From a checkpoint of a small transformer trained on Wikipedia.
Size: 10 layers, width 192, 3 heads of 96, MLP 512 GeGLU, vocabulary 8192, 6.73M parameters.
Architecture: RMSNorm before each block, rotary positions, no biases in attention or MLP, attention and MLP in parallel.
Training: a variant of SOAP for these matrices, 463M tokens, 3536 steps.
Each number is 128 + 32 x the weight over its row's rms, rounded and kept within 0 to 255. Layers, rows and columns count from 0. The size above them is the row's rms in percent of the matrix's.

# layer 4 MLP gate, 512x192, rms 0.128, rows 196-198, columns 0-191
size [100  98  93]
[[132 125 120 131  90 156 119 153 131 156  97 175 158 143 125 131  81  81 131 146 119 147 107  74 155 143 127 138 104 153 103 201 111  88  82 139  97  86  70 169 103  82  91 152 127 170 119 130 104 139 150  96 191 171 163 175 102 168 111 107  82 136 117 140 152  80 139 147 143  92 136 150 145 125 148  81 143 109 136 105  87 147 111  82 127 118  84  88  80 127 121 136 172 103  90 168 163 132 135 144 145  96 124 105 165 162 119 156 111 177 146 125 100 115 116 179 170 163 108 125  95 101 123 126 127 141 208  93 127 120 153 163 118 104 148 140 167  48 118  87 122 129 209 132 107  79 177 145  98 100 108 170 173 114 191 128 114 142 195 171  85 150 145 165 216 112 166 119  72 160 127  87  93 147 166 166 180 108 147 185 119  52 170 151 135 123  98 125 104  85 145 136]
 [144 120  51 114 158 121  93 127  92 112 142 134 141 140 115 173 185  61  97 154 111 165 121 110  85 185 113  83 136 131 117 127  98 137 141 126  89 144 111 142 119 120 142 150 147 108 101 168 108 121 140 123 210 152 164 139  99 141 145 147 144 174 125 112 150 128 130 127  78  75 200 168 138  58 133 135 148 113  86 136 109  88 117 150 188 103 148 127  64 105 152 114 152  58  54 161 116 150 141  73 134  77 127 121 156  99 221 191 152 188 111 168 158  98  98 147 142 147 108 132 173  88 165 137 121  89 127  82  92 110 113 145 122 143 125 122 154 131 181 202 174 165 128 130 133  71  79 115 197 110 110 116 177  91  88 118  98 133 113 139 112 107 144 136 115 160 111 136 190  83 168 130 129  89 160  98  87 116 106 172 112 183 127 112 112 125 109 161 128 167 170 134]
 [115  59 106 146  83 104 119  95 152 184  89 215 105 129 125 172 107 126 136 137  96  64 122 137 117 128 146 126 114 164  83 144  69 108 143 187 194 138 145 105  96 108  92  71 106  82  94 100 158 168 121 139 136 153 114 124 166  68 112 150 154 141 115  32  84  77 121 136  93 171 128 151 176 133 161 109 172 188 196  69 147 139 135 129 184 101 132 113 124 132 210 127 157 146 132 129 123 130 111 185 170 144 118 134 147  98  80 122 191 112 177 109  88 117 121 145  98 158 151 144 139 155 123 139 132 102 103  92 116 141 134 122 102 132 101  76 108 121 120 153 166 110 128 195 123 141 112 115 137 134 163 142  80 157 144 176  72 156 139 139 130 172 163 108 142 151 132 104 136 105  96 100 112 130 175 163  65 187 117 111 109 119 106 190  75 126 117 127  82 121  75 152]]
# layer 4 MLP up, 512x192, rms 0.13, rows 196-198, columns 0-191
size [107 100  96]
[[150 116 118 134 106  83 127 107 106 107 120 147  98  76 130 116 153 157 132 113 162  94 118 126  74 119 126 174  99 106 188  93  96  88 171 107 140  75 146 140  95 206 103 121  69  88  84 138  87  95 136 138 103 145  78 150 135  88  83 138 156  77 138 121 134 157 141 156 129 133  73 154 160 117 144 127 145 131 128 160  93 135  99 122 167  81 120 100 117 115 126  84 121 164  55 151 129 182 150 127 132 168 107 155  93  80 126 148 136  99 199  87 134 148 114 104 142 103 142 165 154 145 167 108 181 135  68 108 126 135 109 115 156 117 122 168  92 132  60 191 121 108 145 131 104 109 127 132 152 135 173  68  38 174  79 165 103 136 122  79 193 175 117 112 118 117  62 163 103 189  22 134 112 107 148 116 108 126 142 114 177 125 111 154  77 103 168 154 120 142  83 117]
 [159 139 120 163 125 156 106 130 162 101 176 106 131 168 118 105 144  99  49  93 183 128 124 153 134 109 124 152 186 117 154 124 176  95 147 146 117 116  76 132 133 146 111  92  88 126 144 125 162 114 127 132 136 154 116 150 164  91 117 141 159 103 120 136 121 181 200 146 174 157  69 116 115 132 114 142 160 126 137 178 140 142 161 194 149 129 115  95  81 168  85 172 153 133 121 151 132 106  96 111  84 125 150 133  65 157  67 105 134 133 114 106 103 136 158 140 116 123 129 105 148 131  70  92 110 100 125 139 168 155 182 116 190 176 137 217  66  97 161  47 101  97 163 132 136 131 180  99  68 163 121 132 115 164 106 128  65 152 181 123  93 171 229 124 171  97 152  98 129 138 141 196 185 163 111 154 161 151  97 131 104 101 111 156 106 136 151 126  87  78  92 133]
 [165 107  87 148  72  82 132  90 121 168 115 135  98  90 121 148  94 118  70 143  90 158  84 120 163 112  85 147 127 146 139 110  83 100 102 125  83 123 110 102  90 120 145  87  99 139 150 110  93 141 136  97 153  76 143  95 128 155 122 121  92 124 131 106  93 144 146 137 143 202 175 158 109 129 208  82  79 134 118 157 172 122  99 113 162 148 124  80  98 157 168 136 151 139 178 109 132 164 163 178 204 189  92 138 102  96 145  89  78 143 162  62 120 161 147 145  95 142 176 151  94 159  89 189 170 148 159  77 201 172 152 135 121 157 164  98 100 166 155 173 107 105 170 146 138 182 155 159 120 141 104 115 164 140 133 154 137 131 101 115 132 133 141 115 132 144 112 191  93  86 130 212  94 157 165 133  65 153 126 158 118 141 146 151  66 126 162 136  70 139  91 118]]
# layer 4 MLP down (transposed), 512x192, rms 0.121, rows 196-197, columns 0-191
size [106  99]
[[ 96 175 103 170 112 123 212 133  45 118  91  79 127 164 103 135  83 171 112 149 162 129 163 110 146 102 160 125 129 128 111 210 153 111 136 165 150 104  93  89 152 153 103  56 123 129 139  94  60  81 145 143 131 102 175 182 136 153 112 142 101 103 153 124 135 146 198 137 129 152  83 155 121  92 111 135 131 141  74 140 157 129  93 155 141 150 148 138 134 140 140  94 157 155 143 105  96 147 125 135 151 139 118 127  71 105 139 121 122 112 158 160 152 130 147  81 112 155  75 141 131 109 153 157 131 119 167 152  97 133  40 136 150 122 145 106 169 194 109 153  83 160 109 123 145  75 125 106 139 213 148 123  88 122 154  77  82  60 211 107 117 164 119 155 144 200 192 149 147 127 106 108 149 138 184 187 148 148 139 130 180 124 152 168 132 137 169  85 134 139 173 114]
 [144 136 159 174 122 135 154 162 123 129  99 123 102  92 135 129 152  85  93 140 110 148 163 106 169 131 132 104  59 170 144  66  80  94  52  97 137  95 131 154 198  81 101 155 152  98 141 124 150 168 113 137 139  44  81 118 192 113 139 100 171  59 153 153  77 137 127 140 156 136 129  68 176  79 186 166 103 147  83 125 115 174 140 177 184 147 187 159 156 140 127 138  92 133 138 140  93 117 130 121  98 206 179 149  93 103 103 131 147  93  91 199 121 132 171  89 125  64 122  95 127 165 109 124  85 123 161 124 163 134 107 114 116 112 137 167 167 126 130  89 144 110 109 150 126 125 115 126 184 171 136 160 150 102 115 174 121 149 144 124 163  86 114  84 158 117 135 125 182 106 113  91  96  83 152  81 134 117 138 165 133  85 186 155 173  84 177  87 108 122 127 119]]